Weights of a small transformer language model: 16 layers, a variant of Muon for these matrices.
Each number is 128 + 32 x the weight over its row's rms, rounded and kept within 0 to 255. Layers, rows and columns count from 0. Numbers have three digits each. The size before them is the row's rms in percent of the matrix's.

# down: layer 2 MLP down (transposed), 768x192, rms 0.0411, rows 108-131, columns 0-191
# gate: layer 2 MLP gate, 768x192, rms 0.18, rows 109-132, columns 0-191
# up: layer 2 MLP up, 768x192, rms 0.17, rows 109-132, columns 0-191
down108 105:106151114160154130164161107131172158117080109103168145113145113107117196115185154145172118127088155143120115137126072127157081083170082126068155138151050127122113098133197083068097130166119134126101141130137114153166140115168096164146106169121116117078124096104092171123133093141111051154086207109143167137155185109124121080155070132055139176164085122116136079145061185106137100118132134163107121156030131119072157102116094132157131142136050106156113120178083134106148134138173168155106122136166156120100110147125115110113094149062175137167147087131124109126129102097075158090
gate109 094:089127121133188115119141141122133137094095089150102099104084119148103145164171130164209162105137159142124139077134112161165089094083132163169100160098156167172182160166102196094074159070114148128095139116144156096118184144164145121129157133120106119146149128151147160170112181122157221134157137132090132179044098116168151082099062171101099112193077142197148098145135135193164129113122121177149163080124079089159160167083117180117089078131155112109149064118135181090134074159112103162151131148129110147108102111100140124170128153143159135127123111110157098128105143189100141143
up109 104:191120142169112117150167174123115127144133081058082147111124114131191180121112097115152122122129124111114151174115159048084145139111164138107113153087207110101139144043080065115129112132164091114129156136147116145077198133136177127190144137108067088138152163134089184135114146111091101095130130113082100093113128076135127202075156113094132108142093106135081114140061137149093096072107141110089130080106136152155135118154150072138123135090161109107119120181124079095145160133172131078140140124102160151181113077108111116097110172125209113131116157134106150147130134073046151158
down109 101:106109099126123109098146132153183103147126064101121160111103130101080152116137137120131186134203127146130107131125132122162098139119087101140131165151157160089191184073177139117054109139160190164134180148131216164116099118100157110176140104130089109111110147135131103134094099097113124090150102115133104103122147024121117053099108131143121122141148171175101159132108190174082159120094086097139153102162100083132158162083132156128148087117160103144155101089114116072117117157088123150154058095161098126127121152165114064112119152117194056176075111130162097131126194155111135186
gate110 093:122151177180121127141136100112116115118102151174111082112088071101115144155132170078120110142221116082149176112140117129137124148109161139142102104139184180084100183119139147069121116088140136145157084121061112129130106194132101120185121175177153154071136134143135128081189139086097130096124095172130099175115122127156105177178150128160125139106120173136161138100110136198116137088195113081083136124184156152089162188153141127123140120126159113138135116102095160182090163151097099059116110129082149132090093138087139207121124162095086164136170159147144133140131167172078214125
up110 094:145085157170153214088104098177135129086172116116122106190099142065121111156079129152116108124116140174132180086151102133142176112161089099164125105136187155087117093164122180138141096086097133133049115081197164137154111108112117154113164067137115151111133147091109172168100157181087197166171172114107089078126135082120081076111127160101084109114117133146136080074147120121124113155141093189153144119094123065059094139073132136128102093120108096133136101115167118132086109206142091119114126108169150086153148149142091099076098154079164139127100131140097116062132112098123129129
down110 089:143128085134208172095102118066175119105167119084118133136113122138127115149092131129186146143161124085074124126109091078142150128095097124135105116116124174143178092120134159121130082131133112080109176128132051155111141191093126145121098083077092132102105182124152099126146220200175125096121140151132079137119141133128054123183109221112080112127156147111124131193117111119178119099108188085174139145112106113123153157102103104082144093118113084107147149136131137109160132138180154149183089131155198119139089164133111126165101099179180178082120117124134044097171160114132140108
gate111 114:194148100176127184168118158135130155066161144129119119155121134164100113111073137145159143120124143103110147053141102157134189151061163173147118123122097204095101083096095068096106108111128171112126172119137148131111186113183051135115108155183081112114149124124121133135086054133137133200121111104077066196149146109151081156108088163177102107127102162176130115154117144162154123134156176117143163095137131149107101110134193106166122147101130102077166137048157158170095175111150151108129175120145137116138174156089157163123132181118107148087160184119130144070161097119100120113
up111 107:235163174171158160160119169101089163107064061131088086119151145105114114167092157089107130129138164137120099114160122105146226142122152097132133061177071100179130117176119066108136133104111131156116125164141199087116153105141110179106155139166121154096121108133135149136104169137131121124145114168131130142170094142126127145195112172162174141157067118198158122119189124094109112107149116135162099117166125085145175155094117114112094114134135153113149134164152109096208128165131178124165113095146145178112133103173125086069109119145090129107184089161101162195123136102116118066
down111 105:106222123090119093166113155139093098156172185114146192125131127096184139097099131156136125126129093144117080160149111070114076149155101125131095105166168068155188136133165126131090085141087120142118122158064157127087149146110156168077145123097155106156197155099136148115094132142129161136168159183119143094111101186114120052150169158150112104133160144126138105164145166090117164183123101103180124157158111129165165133066158113151113092139223134141112167113108067107140152146132149099174116125081150096149152092140131123134078203138156142141099130100187110139044093074136158142
gate112 088:058108135134124089118126153105159128147158064172131125146147142059125116188129105145135167146152164122143079113155185116089142092156178072162189024125141124118107182068136200169073071117081124167151114170106100107166132127139157119074124111194094141176117063092136146177170143164089151168077177145114134130188142103093121176158146173133122172153147153123105108154116166142160119150158143148166117111126147115085119113127128119112098117112125113162086166169104132096099126129191117156132165120113149141120112106153183116112161121226132131173089091160127139124114172134147070124
up112 092:158050093157143189089143085173150194066103093090067142129100113129136092110143112127110111126155084142124108101098128124171135146197142138116142045100204074131118179101132153107130095152082126135179110111077161154111145130106103070093125139146035129126165157136119090114167137123133133096053152159100113153166119117052139140145135070158101142139086123133132150115162184146174162156066084107156141112100156119116127148084117160162115104157141155144128160073116166135136126072177141136138153106091189129172169189116126121172138167101080102134141086153109178103129137098120145162
down112 092:174111118174065109123123124217095093148091167191133076085119154126093174164125138145132130157141136102131120092074129130086130078134152115094105122131126101077114079150128126153073108123109108170150107120143122127124133123153147180164185141153194154145071058114117188130088131120044099172117108181092123171106111195144088100142128142132062137147154144157104136111176132144135153154205168104120106132128133109093123146147085093142178157090189099123126159123109152100128128143162158155101122112152072097115088133101123169138086197125142040140154130105169095196177146114133137180
gate113 111:030121106130107140096160105197140116160067163119128133180084134113137154123166108093121120069107081104172131142108152152111098179088194104130107179152098144147080157126053154120118140095094124081129159195093159101112154099100118125106165084094117134161106106175101132150112078089151090157130104156136182152173169120121103109130095210104099062121133161137152056124096174110155182153120147120130114176127093152111147159140116132125135128118101108081069177117100114116172156106172148161160138098142186087105125155153147090174083144184138138136091154146120112165145124169065071109
up113 108:075117145119106054056134106147160169139106160139125169102138167141076130117174151143109139110116131129136069149122155092114141154188138139122106141133133142103136134129091161094084085125150121112147146105121142126095070149132126116136113113147139168157160082195215122109102202132065100120175148119127086102181155184101176175123127047192074174103130121123141148136131215099152109079193106107114074106133086072154183097154110185116107128153105117115096160140170117135134146156148099189137142093110153113150126092096131161118182120145091065183146142161128103117138208115139113108
down113 109:021134121074099156127133114139166109120102108124140079054100133168105127141147101140083141180131115091196148117113185130085125151124102108140124152102140164097112128151112148099106126153139121143069119131190151107151094191145153044080100120121189097148146133142147149182143148114120113140145152154070143176147149135105120111092110136082146123139097134155138154146163198137145178139138115112066150159134135123107137099121119146085139135140152132070134080100151121014147097083113063137078087180173152134094107121098104083102095158146115089161203183092142108065162173130127158120
gate114 107:124166066132133074120146144136155129143135134163070140104105106116139081066157087138143156074132078116095170146098120095123137112158138120171154146188152108164161108147172106144189117103152089075131133089131125126106178121172174156139165112146105070098173113198120108090175130141070153104118194185106193156161150108146139157061164137106131157090088147118105150174166114143078168165146160110138147166127134119163132097170139079101074139156131136144113140154128125097117144125115117069120115086096130113134175071177100084110035136151123159116087187100134131137060096123188195117
up114 110:121123095115122108137094109067102159150125130214099158085133132129177130080143086144125127115106073168101198138131107086093072135152073095157140153185138133149146165145099135069150061172108044146138142087164100134151132150165136115099139162162150160122183049166137135111153132115116127099116177132128128150100154129173118143036152121149127168060111173123071157182122128205163146087159127101171146125124128121124128097152142208116124131134122127136144152111157151134152199124116157112156130151158112170086160107159130124094088138176112087074151112090179120077095122072129180137
down114 126:109130115123116124069149113078192125146073094143147148088124128112082134139159144162156136080162107119105102149182102118142137117180087114190098146142165144140126135147135181104140082138145174114123097129145114110195092142120155201129137155138139124122185088201147163129101128107060102111045159176149176123134122148153118116102173127077111106070104086034121164165119079154097104141185117109058180172073127139134122080162139118096120159163057155112095094160136097140109149139108107147090149123122113104121155113156060065122112124167096086078107120173122145113147132079178165132
gate115 096:171121118130109208166081162141166035160125153102138130075133128123142130151131082095115111094117146108044192109125166173104110102127101118158131146161170103135110115152127127116149122165215140081112120121093145078118153148108167129137171064144161090145157132132182150157130092111139142120150170110073147146136156071117133104113110065151165150110136168106134133135138142157128131155128116118136099131091166080138119085093065153087131116074094130122144140081155143147171069062081139146157112196095166121155137160056174144080099105160093172130098171150167121214133122111060109137
up115 095:166085161130129113155088127154155106161111110117147077116141120128119142112153115134135075155206082138155212170081148160126147144102094158135160100163160092052082162131100137072131125153149109123100169155126096095137090168136149116144143054088147135191110163084148098059163137155122181068148062141144099156161113139106125163121115146152083101163154118101133095114124125149096152129134118192149143157144119132141132189113186187150077088081141144100096079108159163151173152168109101104124114065140109091114198077115084152139159129142109164177094214118095112149151097121115174111
down115 097:181087169107080093189136105100128110196091083116184064124145078101115078144142113149132125148161154120162145105098150166200137122100093166128146144149076106106082136170096120128120112138139159111120131150076133088067099146191133136154119143119147132122129115107104117083136153130085187118105090173080101118144179179077118170146072109139119154132137102095147145076184160110173129146176162096136167164149125125175051147123124137098097097108184158121137186124183103112159112127135161109084122128182145108128130194141133131095163094138151151161195075135171099168169057109160128183
gate116 100:129084090125127176155185094143097116080141135110155160127101112064119074183130086133160133099147120054117165076167102136152085116170092162213131179110129120111114114174131116124171118115107154205161123078131147104083128170100087084085143166110070127109144095137112148088156076157089129133137160117182138126104149115146128118134114085102113152148139149072103177071145118080104126143118153189145104109121075091095137146136196171156121117198196080101095108149126139105097115114070066128120124062163155089143171120133134135163080140153132134098097047134142132169117083122128105139
up116 108:105141171111139135113142132138093099163114149091096153085194150110056135175113080139137140130173083056081112116160069121063139091163072155112148130116112091201149142110090110148120126191103138059190119128132167104107148104143146151104130126124103185116171061153168090149105100147101138147126095098089138165096124078131154164126130108148113104126074131109182124158133176095161096076144128132091089170113120141124117108138121056199092160126153109141118110140146123138131144176104086081195131169144113129062180149102130105136121069122128176140110086096158179106179164209109132125
down116 104:158140134224148147171108169134151136072112008100152156149136139157133137174109182177091104106171112106186130134128166074119118086129159143078170140153109124211128104163137139169136078131138125162136125121130158130108134145206088135129097115089163141160145106068163150116126137095117160165145134144119132131114154105121106136125153139154178151154171105172102147156132114133099084237099152084107097176173072090092121097129134126091100085086095144178105167134156108153150170127224122106081103146157091135162080091136110137149134096059144123118122137135125129108124144156118150088
gate117 094:124110121123099127110081123138153112113051092094137139122197106142186122104080096058106132145181152139141101218141150099183123104139148162133184135137129139137092103138121122147126095116164072109149137138093126132116182107131103131165115115131132153168071177101136130171112180223087081132178113108113126144143088118117089073126166114091177142164144093116146131165143115134129143112138082141164128171145176096127198087152083094096120078130175136109099130131055133153133132149116109217148107140099149117142127080162111178161204080137154094133178160119106106138093194075091124086
up117 106:126113093155120134079068135144116135166153133079095163095149124143204121132090143118133156169097125035121166106094160099080096066143148124151185128116122156135122163119107077121108103123147078122187163077108125137136148061093138144112137149120136181081124201142141094161104115154123103096141101085095143152153152149133113157110168044128195126129108108133144152122135091117170088067100112067145153148127150154169121079132083127157087072134163123134142117090065184150107065091086058120104136098116110069106134088147084111086118064153166145146120176103123144153120079106162093151
down117 095:184118132189138204146131140078111127132133147158128053117124128084076146140119093134128172175132126137102122095144113077154181142126104109135158105144178061148119127148121117115125132149161115152106135113120120169135097146129141095151141088154185089080084090177118116114085117170160111180094146078162107109141060153131099118127027137156088159118103064127128150086108116134103153104151142154091080109100128146149165094089225202116188146068013154087150113165088141128129092149133115118093132177179103161140124074129079109158114131134121102110135130156134174146148099121129137151
gate118 083:168136099151122113141140187161095201136121131160190173121161165070137118177089118091185157151139122151142137089131157106124159128118163147202203077151116158144092148140126131110089137104144156158126167063119077099060132104116154110154123137134069116097095129104104144108135160123118155132122123150136106099108137194139158114157097130158122138146174136098121196028114125165080068155135132151123105104193054114113154119069150143111106133095149079133128076162155132095077142115115130098079100136158127137145072153080148127105135079080171134166133126181123140174135122090031157121
up118 091:113121138136184144110147181061128137191156133123123160163072099139179077158077127085183196123169109142135175095076180186132094100163166141130116089129094114152112167096105131158074206064160191153103184092148102163119103137095160088131163121116088146103117135151177139190142178095104140174216147157172063085132134154179167107149099107154155084138079134102086146107144111159063121125162090113148138087098088162124160130131119166121123133136159099120105114189168071136121123125131140150101095102163147158092141155117126126158120122104140145169143157126117134100136139132115125063
down118 089:123138161088127201099156079148118146214122146144146139140153137135121105095159114116082197165149094155148135114158128172190189145144184102161129128114127087110113116125120075171139083095154128097106148075123078165117126155124160154117174094111143104150174086078126088079094120114106094167124127114143084178092089194157107147142177165123100109144078153065121112046106137184097122087174158115137089077181118121114132153116187054090134144083184158097154122162108131125152111134123040127152140135111140090131109142138093132176106085084170121095110089102124102133104156151126149077
gate119 116:101075162114123069141081151140181137147168194171112216063114122124200173091178065138136139086088129138147120152111147147115143165078121135105116142161104137073182173138103179152136123117100122063126124180154080110089133153130100112142107161133102132082131168181142115114135104102147094141160112161170162156208138128139150089147153110167140103194149076098140094135144113166171100094116082145125137095127105112150095140127154109158127181156158125156132132190151144150056153097084043115120118114133116145133098098196128170104109084166170136129090113161168160100140104167099156168
up119 132:164132094167133160123096133077091117116172101134130066211147155092075104166177174142105107105177122113159106090162175067167134140182073126103136087131120165170099103079128079078151126066105115136108143117100134131177121128122139059121139144163169125128168121133117162114105147126116222106149133122143126135105122129106125125097108133115139122149082147144143107129103117170135081192122150126124164120124077108179168138095111127098152138113071083087126088102185137134168091174147235088126080108078171084107123116035171133118135122170107165105162110087093107159126147153175147124
down119 183:149176087106092140118166099136023115170110137111091042152123160138024101159112176140110120179126104125115106098137157088157120107105101122126103122096132162208048101103157083122123161134124101130127104083110152169132116128128148141155119129104157139150151083116106134122125145151118170119109107102104117135121134147142068144104179113078122151088139200089137134126086115093112109198145148117123135132067147138101167115167152176100125109113069142087183120081122109057160087118180133127084111063115164144108180157071145096143143169126123101124108091102051117165124187136147086161
gate120 111:132131106104104148130137194119181094160115137075094116170120215085134171171155111125122082094139099096152136137122171187133109157174141126131160194159131170092133181147193187078103138080172140112079052135149200124098085114192154126101110083140135093119131123082163084131170098146154114128125150138114144173104108076110082129137157122155140147142126114134183191131153124078129112174117134122078113175157109150112095151098121131173098123148133110140202148148128061119071097112127151128158164146150075148148131158164166176130070121082068156158112138131110108118133103157089113196
up120 108:108054162124107125119103137089122150168118187153087140120116223175131126166110131134173063105120098123112133097144123109111132138095107118156076194046135051143114135153163162107202122175145142121139054129104158051128173135115107081080119156118141093143114112134181166146129112072098115121163123102182124137135106093158128143102136115184135144132149156109129179120105148161159135107116144088093089082155135172135131140142181164127078218093107121141159179132117092196129141061114163129104147132125125087135089144140128129099162092204116174129162049080132133132124143137103134112
down120 100:123208140136139126126145148160145101041117121110096134141170124127150178088157118134172161121112124113143196131125153177187115118199121079111138112100059184139107152163143138122094108118205163100157131107165170093132124200176112109143157151182102100178120112117156101126110096141127140164078172151108104150128120087140054115119135182098146121114069098096129167168109115107094125187161156131079122168076080143118070068116057160128158132117102121182141109076101145136089104175117158150161127105152116165075096194148173136113143184130134146182155136106157132148118171108152114146
gate121 107:101127082106118145090134107134125091070116094191169074194046203156097102168094133202111115057125108123158086109080109175140109124103123135148149153110177127101101141148165119110108133129118104094113137138149096120046104158104115100178138099094156096166065144102083132176095091157125153173121106117116176171119118137145102092102183058101118074117082142075131132151118121127126119096101092180190139068107141085157143042085209140103111103160082104116131128123142129101188076112101137154157130146129103124146070128121124120109113156107128152118119151120180108099124113124137134179
up121 108:154074125172114199149102109098098156160139164135153105135101113134095132182185126090165219143211156157101109117123147087129142153102104107078075131141116095014131145166132094073092073117150116110124085120143131101076145127162151164173111147137143148152141166119153144119134094095179193100173090096127136084137097101104108166158114133114161108129166193149139099112103041103077135095137097127166112101128075109136132159158068087168142106098159145099104087126092156127142147124143091126131096161150109118109104150134094126185124199117099124143145091100156182125159123180100134180
down121 107:149142171175125148121095130113163129132206165148147116076152113128185140121144149044133222181075147155137129109153046121107148138165096117117096103168099123155096120129098092153091092120131098100093159161154176145118147121234154147153164105146169136142145116147094167117095078202149164163127146187122140143180081052126138124138099184122102128129176168123096081113126131078158188084172122130115112143144132141118137188137110113145160113122097137119135145092090145145119131168147122117207107154112178143062151162070124134122130097127138094126106122090086133089109137117085073166
gate122 101:115155117114182137140082116121125119137146116099165168151158171142190156136135120098135107113089163103119109154136074151111105106074122174086139149187100124096112093107109154116131082160143119129114093111073158082130119160151128138095124148120199167135194141080173105109105089093084207063152100076102166081141180073132065103164106123132149089153121138115107103145098111123138159178143073098112123125129153104171115170136168097124161144141088106111155128125157084126088090180109109151145090185131074134087061124127071111156099131135092141139137141113041050077202155120180097139
up122 107:108200130106165100158171164140175103108162170132135097181100050072160101142103145139115122095150125152134135096119131156066164143230102143099139162145080094075157180096147176126150100145140162125134143111180119121146103099129162086162141194133190143105134193153087145169148120126109094167125144053121140145135108160190138161154140134060095152151122134152132105093201130112096141121066097126148097095150173113104127104154134082092095150192085143095150097151107139157170135099132168158116066077134148096145111148133071122168140090121116119083089111060092111098146100123135141105
down122 107:134154139097102178110163175061126112096126157133072093154099079128131119126144157110122210108137120129174186122128152136139098158140126160151190136171101076144177133127160112133112124092135114136116126092158179158135141127121203121116160105067190161130082131141147143149189099139098131086113116091079170101137145146102164115060128121092126073113156167096135113166201154138126143150146124115134102122164212158075163151140157134116111119064069121154133131149168113079102131052139135102191052165174111139102116149143121115225109117094142097118136132110130159130193096150161168171
gate123 100:119058153089123140118177115089087096099133072134111175070106130077143142115157159134146103057130041134136161172107120154145070180104164133115110144157119145151167175149112130118151154100112115121154111151130106044131153071117105134172138125114088151164126166077148082113157138139128120122122113168106116105109112105061122118107151164115130118146169069207167090130138123185085144148118093122120188149109146093096114129069072165121131110160184122141111135120112098151133119173093158071113135179125099094110120078146079141070139085131142166113132132198152105154125088198217180135
up123 102:147126146060110125160152179133122176079106132103142165098199083127151057145146106116092097097223118127175161211116183178114118151135126133098111125138108122126127107096105092113124058148132081160102105130098190094180105145143124150152141116144130123118174103115090068137136123117124115167114168136149120105061157123082101169170107109176127126230120074109141083141094105122067110123169185104137148116088160093125072149104100122142135150125117144156065148104110152155126137188111184127180137118122109113089169102137100164159152060145119135146124155144130082099184160170108108169
down123 107:121075170145081096140135139137158138022118115174105100107091151096109152158149111187135107108158110152162154163126152174154080147103133155121168096111085119115137123075034076072173118111127100151184121079076172096136186115109196122134137094132143110157129098113092115140149133144160176108086134123156198082132179105118096134154083148147113104190099065139164091146104122171074116116116139126156141174165120091092136089116162135121125131141104154150157069140096130109156117155142173059088163110142106086064181089127089135047132125134153118119108163174106129149160133169154137141
gate124 104:118152116128127123127094121161113159080133103128117185169158097130103111154157111130061143115169105082212131147086102077139157077155114106094103130124126105091095178165141155126129109134119159153150085130176093090111116198133108150118124150184134139082130092123118059142117120137125131175090149104110118121154126087090187163136102162139095142066142162132060157143117215130089101114182101130181164152124123198082102035095127126101093169169150087093132155145138117126079124157161155160074088124149136138069128090110137109149169059046118156115112131138138159109114094096097187092
up124 109:107168128137132107118109126068110113156109141088128120126189133146118144106117123102147105136169080100108166093125178182102152118144203089095095145146105090169150108077138085147114189083165089080056169096100172150119104069143143143133116093151110110108097161116121150101117160165133150057119156143126134142130101148117084059229105112173109119109099145170174104197094065112177155158097093102119097100105134126140095146143123142163179101103130172174167211120097096134137159076139120142171119095136088077166142130168140109129100149122112188093150135157107149085187137142178181139
down124 106:163179144133132097118113122110097134131158171127166097150124152114166117126163125090184147084131116137082139130166157132131164084090154160093158127085136087132100133150121141136181151109135097095128144138141157146161170065090117110121094124068119171104047136177087088107241118117102167107154211150119124102140116149129062084150162144124122151138184097213122107138169141130160183152085126084162104095120114048108132180117152139146170149110219110102108116151130152080094127112138183075156132129128128136121105151122138151138171128139054124148112132087100094120096101057138196134
gate125 091:139140123154144082141133124114131099134086135118146163157144124128135073141066178157118086078082113105126137096112122162122131157167148138071110117174096090157122080125174093099083092100180100084122139093157123156082125158098161111113111075119107112084144162096173209173102095134142143083106168167120129061102122094100119124069181137159119059126129174128106104169064170110103163132060136170082104051152160112132168115152134163114171158124136137104130133147098111180125079139173120163085109156190219136137108104109105042145113122127146170100117109124124144098184094127156138179
up125 091:110110114173074188111120137145019121181166173134078085097142141134146132110110152127138159130062097155082117113186130091135104153111128140121177100131129152094121104093143149144167133111136214108148049144138129195195124093145088092129175152073088088063101172156146123130148147111128119180120181124107128121105106140093161127164131100098133123142163105170131099089152126105124171157155136110097083133160125159137056118192163030096148141184153161118103111120088100103151136107154161102137112138143086136148164103136117094181162142142151179149114124162136095139159166153177070146
down125 086:167167109084120158120131063067166125081160106122132133097132158144132129117122121127119128143115128074092169126142118169153089131170124081169117173154095097190156149153154160156157125197095181143132081142117093107082140137169167125134134136216106072121073140199123120112119101135130118097144137102147150115161156121165189179158116150147116198156119181124165203134084156109100087126123098104058099155109150132173105151172124148129112160127094129101169132132043065133125066120143173162169158150097043155148112093113143094092181155115103080164154119159146103091103160119103115139
gate126 103:139153156103090121100188104125068075118176147139137115119086140165141143168186104106117122180098136122163125182080105145185114105125109127070146183162116130168063138224103098179150125138175128137133136108075093132116119185131132105131147165152211087158122153144091161144084095078123125095130144086092132162118181078123113128130176081126138117162124084170135144118109152116162180135206188073108125165140146108103120174108202120184152064162170130109127131125194163119126126120148094107142147119085143145089192093142184164122094152145077149129154154145132135113093112150139141108
up126 105:107183132154156167156186165112113124136074102146119118131134169141161090128092153060154140128125091073107126121127115111105148114093125124113106155087091162128133096106103123108116191107085139161072106121144092129109140088096141169075082115111155135101141128132059119164100063101120169090107115087164142115089084122132144150124158166117126176174154069143081159055141083127076134122141130129159107086096160144052114135099137121138141107110151108124095211163195121087151126163163176128098156085172111143139133126125116101149098074079112090115041120157089187083083142107133037087
down126 099:125194150110102103113162164141078129176189142185151130097104105179155131117107148118145070140137074101107179148111178112119142128120091158166176134138087143138119155088088096125105128139142164131132076170067119081121154178119156115081124139129104171184069084087115108073086141171151141152136148097145131056130158111085143112114048081121092132120120128101105185201123112097061105115143091183074111134146143134183129115098173151135123157164135169098076161104134081096178132190085136086163100172111121138136114140174127153154177124099146192081140169121102147130126118090127091091
gate127 094:166178148189085125136149108101151160081087110088120132128088116169109105155147148115154127149117071083156174061155108059098150167179118082121110170155204142180170113151119080075100140101131166155191125149124144154099187135105075143144151133133118095137178101087105140178148174098132119115128193097111118113178111121105099053105101133132055106124079136130170116168129139113111122057087093090142118120109151117073061081106084099121113137148117093123126159159164193106072126112125107140133135139157110118108128144159104070148119109085174119137059145072161117155138092125121174161
up127 089:128174174165153112180122138104095163125146195184170138137140123109104161083079191089176123147082108104176134123160144157094092080064093094093138100124166163150109136145087159184092171115104136163093120127047141162157144185110142085159118134172139118116143135165140103156149119078093084112149193138150170060111115146120142101138135096124071146190138200115121111139195156140118138098113159167089144110075126119116108144095167059142146116162136096065135161144099127107104117175143094166110148124150125131091109106174112129148155137115193156157132159155129122165134170189186115068
down127 087:150156114142171082156184192141110087180167124122091102111108137126047124131172121137165103075067093131177022092112119172113126149097094134159146130104131119136142101152090132088100168175116155174119094122092152117102159146167092125055113202122124138131109066123127087114113130064176118131106144161133158116139155099126130070115159169124146121126158123134125127093194129182161109080167055152117132121103202083089135121105201094178144133148122102062106126140116124076130124087135129142083089134141121170082130113142107109159193162184158124130107151138113142117108189113099133110
gate128 097:176122138122137156068146115136139108097208130084165127103115143095100150119106152113129140167188179074094085148191147177146187177141077147092144103150106091076078137177098125167140123121181122116150079101138144117106111164096163115131101109180110133091077084126191166088134108173131087127173118123091200107070145173148152071095123091136134098148121125131173117141104062112086139147184131172163086112053141100177148150129124128110136131134133150046130138086139116144124125161124077124146114112120163106087100117130122133072122137130107130131076133068179108055125106119112124052
up128 099:149097153163100128147168084127103126113154120149130134153184144095149193148046136127105125115086127145058122167123216113143109170175104183185103175105163106135127108151115138184084138135122106095163141144154139156127143137123144106132076153170196111056108098125107112064176161124127076113154197176101128133078121146127135149050101093098108113126143106155117148135117123107159132077133100161130087063132146144090139111135150116161072136135092111150161166168152117165114121104137167131106208062086120205174168098123183119112108112162144111205085152129115134121176130158139116162
down128 094:123148140111119116108137112092091184090150159139093108106177073086100174136128165152103146150109145115213114179063169113132081096107100130118134117063099090119167103148136138112144124156102130138114139100128109171078173046151115145123145141095075049111125077121111087143103145122134134137138133118107193165148105105166216168102159108083067096147163165141077125117142110126155103181115155193109127144044176124134078148161161094169092200180118139138115142190112202061149156120136132150149142120157097174134097072109129122099156158131113124133135130139137138141107110109131165072
gate129 112:091172083106107166112090117073075115114148148089059154140090090142160158123108145100075171137142108130104173137139095134184105143174115091153151098133119105175120099196118096103136114055150102194109136147176121148133112135136160153137144153143164104134106153137189171133181104194101103123111156179188141109088155051149198107107164094125123159168122135047171150141100123137054176102100069083081117124144089129139154172145133149111101146120128162083165148148158109095108081138063103136135149204125154166145193055143120147091143137125148119135149127110100139109102142103138110109
up129 108:194126136089146150124161127157093163091109139085102111149136157150144093159148147159154106075184085140105128157126103187096150150165142113151140172075142091147147140149142064109125105136094159093138080163104098126145124092188087157193096170113098148105164197176104156138143159147096078161121124179120043132066178170055141155141091119137087143160071157094139086120118105164182141178134151161115129161136176108098081134075094148158164107178094115158121098124155151108131110147150160196136077091101169158085138141118072146144116094146112136127169140131144135152128089066192100126
down129 106:150091174157116083149109165153081154151104162087172085097120115114105187171162127099166159110091094131139091126143125140108123126181137120105116119158136170127143116131127107167106126179108137078133122109101073164165187135143100118128089114147144140083166116140101065121119147129132097094103087057146126123105193149041099147116128119171155034103122076114077145143110170092178073120146114141148094118151164114101093119111098176158157125139190079157133115145096137126136170135120139170142062114059149192143183139114085121138017074079113126140122156162150170117124129136096178117
gate130 090:194099126150098121141102123147165106118084112078084118173149115101171158139055158146066156079119104115109181142178186125111061166150148123104156148176123181055107124136152124084072179113109157150076150133101112114149152167155142148127114083115150128163149153111152092094156109126121121127134160169127151115108114141087188121088140117155163067134141098132106079139138128146096124123097148105097226096111151173193098077070119165146154120113147126076114111136153169025119086145106186142121060080120109123123113136109103143116127176140075141178163175099163154106138118079121110135
up130 098:110119140149113197115108085146137122157169063109196133104121139123122172172178097107085145093131118099133065143164061115125153050081087117131068131122175097170147101125171080125163096124142163158156199175063160092087081071147153140101134135149080084119133117184096136117073105077129102203125105063173089125138175113170110090099100099164063148114130122132153192096143106097135125124142081095109081175173139077107127130161120130116097145151151164128126126160108112117135131168125104113135131131127139068116158128165142092128165077112089163119166109140097132083105091178116159129
down130 099:127102135113130140130118066150174143133175178095167121128147116101109084169117124172184143103089124153175151144148193184134100123179110180057176142146094069242152118119155113171073146148148127141135134119126121082106106107113111148196159131151091115138137137114156106124084103108123156139142126167092127162093093149134132154063104090108081126114176120180160115172194149167141087080096117115141079112149117126139101165120133126168184079130194131153111118189125142076165152152152184104088128135124129151085116112106119045144113224150113135127093115085113128184129105113116141097
gate131 112:119123109132117104072101094161111116140157077111138161077167142121128123178088116117129085154131094131170100125145140159129057127118152121163139107171117094103092123099112127176094084179104174185097123155153166120161100115141114099088060113093141125170135122137119081147178172139162155055138080153106117168131134155146168094171172106133130107192138091087112095107034179113079088114084054107143162151115075086129076100129134159140140126153129120182100115142078130114103169081115143098141109163156133118118126089113141147188178088144164079125105103154108097119158149139023119057
up131 115:122093093138125150119106100106173156135055056106057095167104137121151130100131134151127113145089135126164146087179145080172117119144137061145125122082089163070132120144149152127134118185086116114125135104110156101111059106109103153120150161133111113161165082151124182101148151086138066101174130210140069132166090124093174131108100168094177172161096129151093126092149181093152066141107182115160092120103076118112165142120126147150206103116094072116170185108127144185110165072085101154124101131107145125101168087087142143109148114129119175120170114118167159071104152187137085125
down131 109:165109125088109138114127127161158086165107147139162146145082151116147163129088125084110166126147151169138115134083137091118197136099043165110113125142184148217140090088120118116125195160141093113147121093093166163132059098104116160158138159125103104078080097152164083116123093134138144156103158120070096095127151059104124161088111052187119108118169126069097126119097139190120119142066163142108104100157113109126141157116072117126121161122135149100091084112130103187166081243110087075141164083160126156099165146158160096139139170146087161140160136122154129120143118078127142153
gate132 106:095116131126114174067152138128098194117138119101113099110076118134110070159133093110146101107126046059111112102148168135105093174049185130062124185134168123098136161140112142119178129127114108071120101105169142078125072163124117054112072121097179111160116198138148139115139133141121164095121121136105126115149094133143134110135115115050128173141078116095141116127078111132139097093149141171100139099118115163177135180157122172147109125123146097143154110098161106138064152077117052078163108119164154117182159067149106166137154123116081094172175180109114066127130150147059117136
up132 112:184111126060166154031192143170147103144157078111131145151088139102107103129101117105175074136121090154123149114183104112119169188107142086099115133102130049155065096112076156143101115109151134131111108134145064146158074174091137108140105134068152086173172147127110121099168099149147114178122115142130095083088149127155171111097145166130110080162117194119104145152113109123086087103117154125154134084111154128118134132113149121117061082070098131182096161105146159163139160094119123115109129145144198165132164072156129145149107098179156085171182170088160144101125116104058146083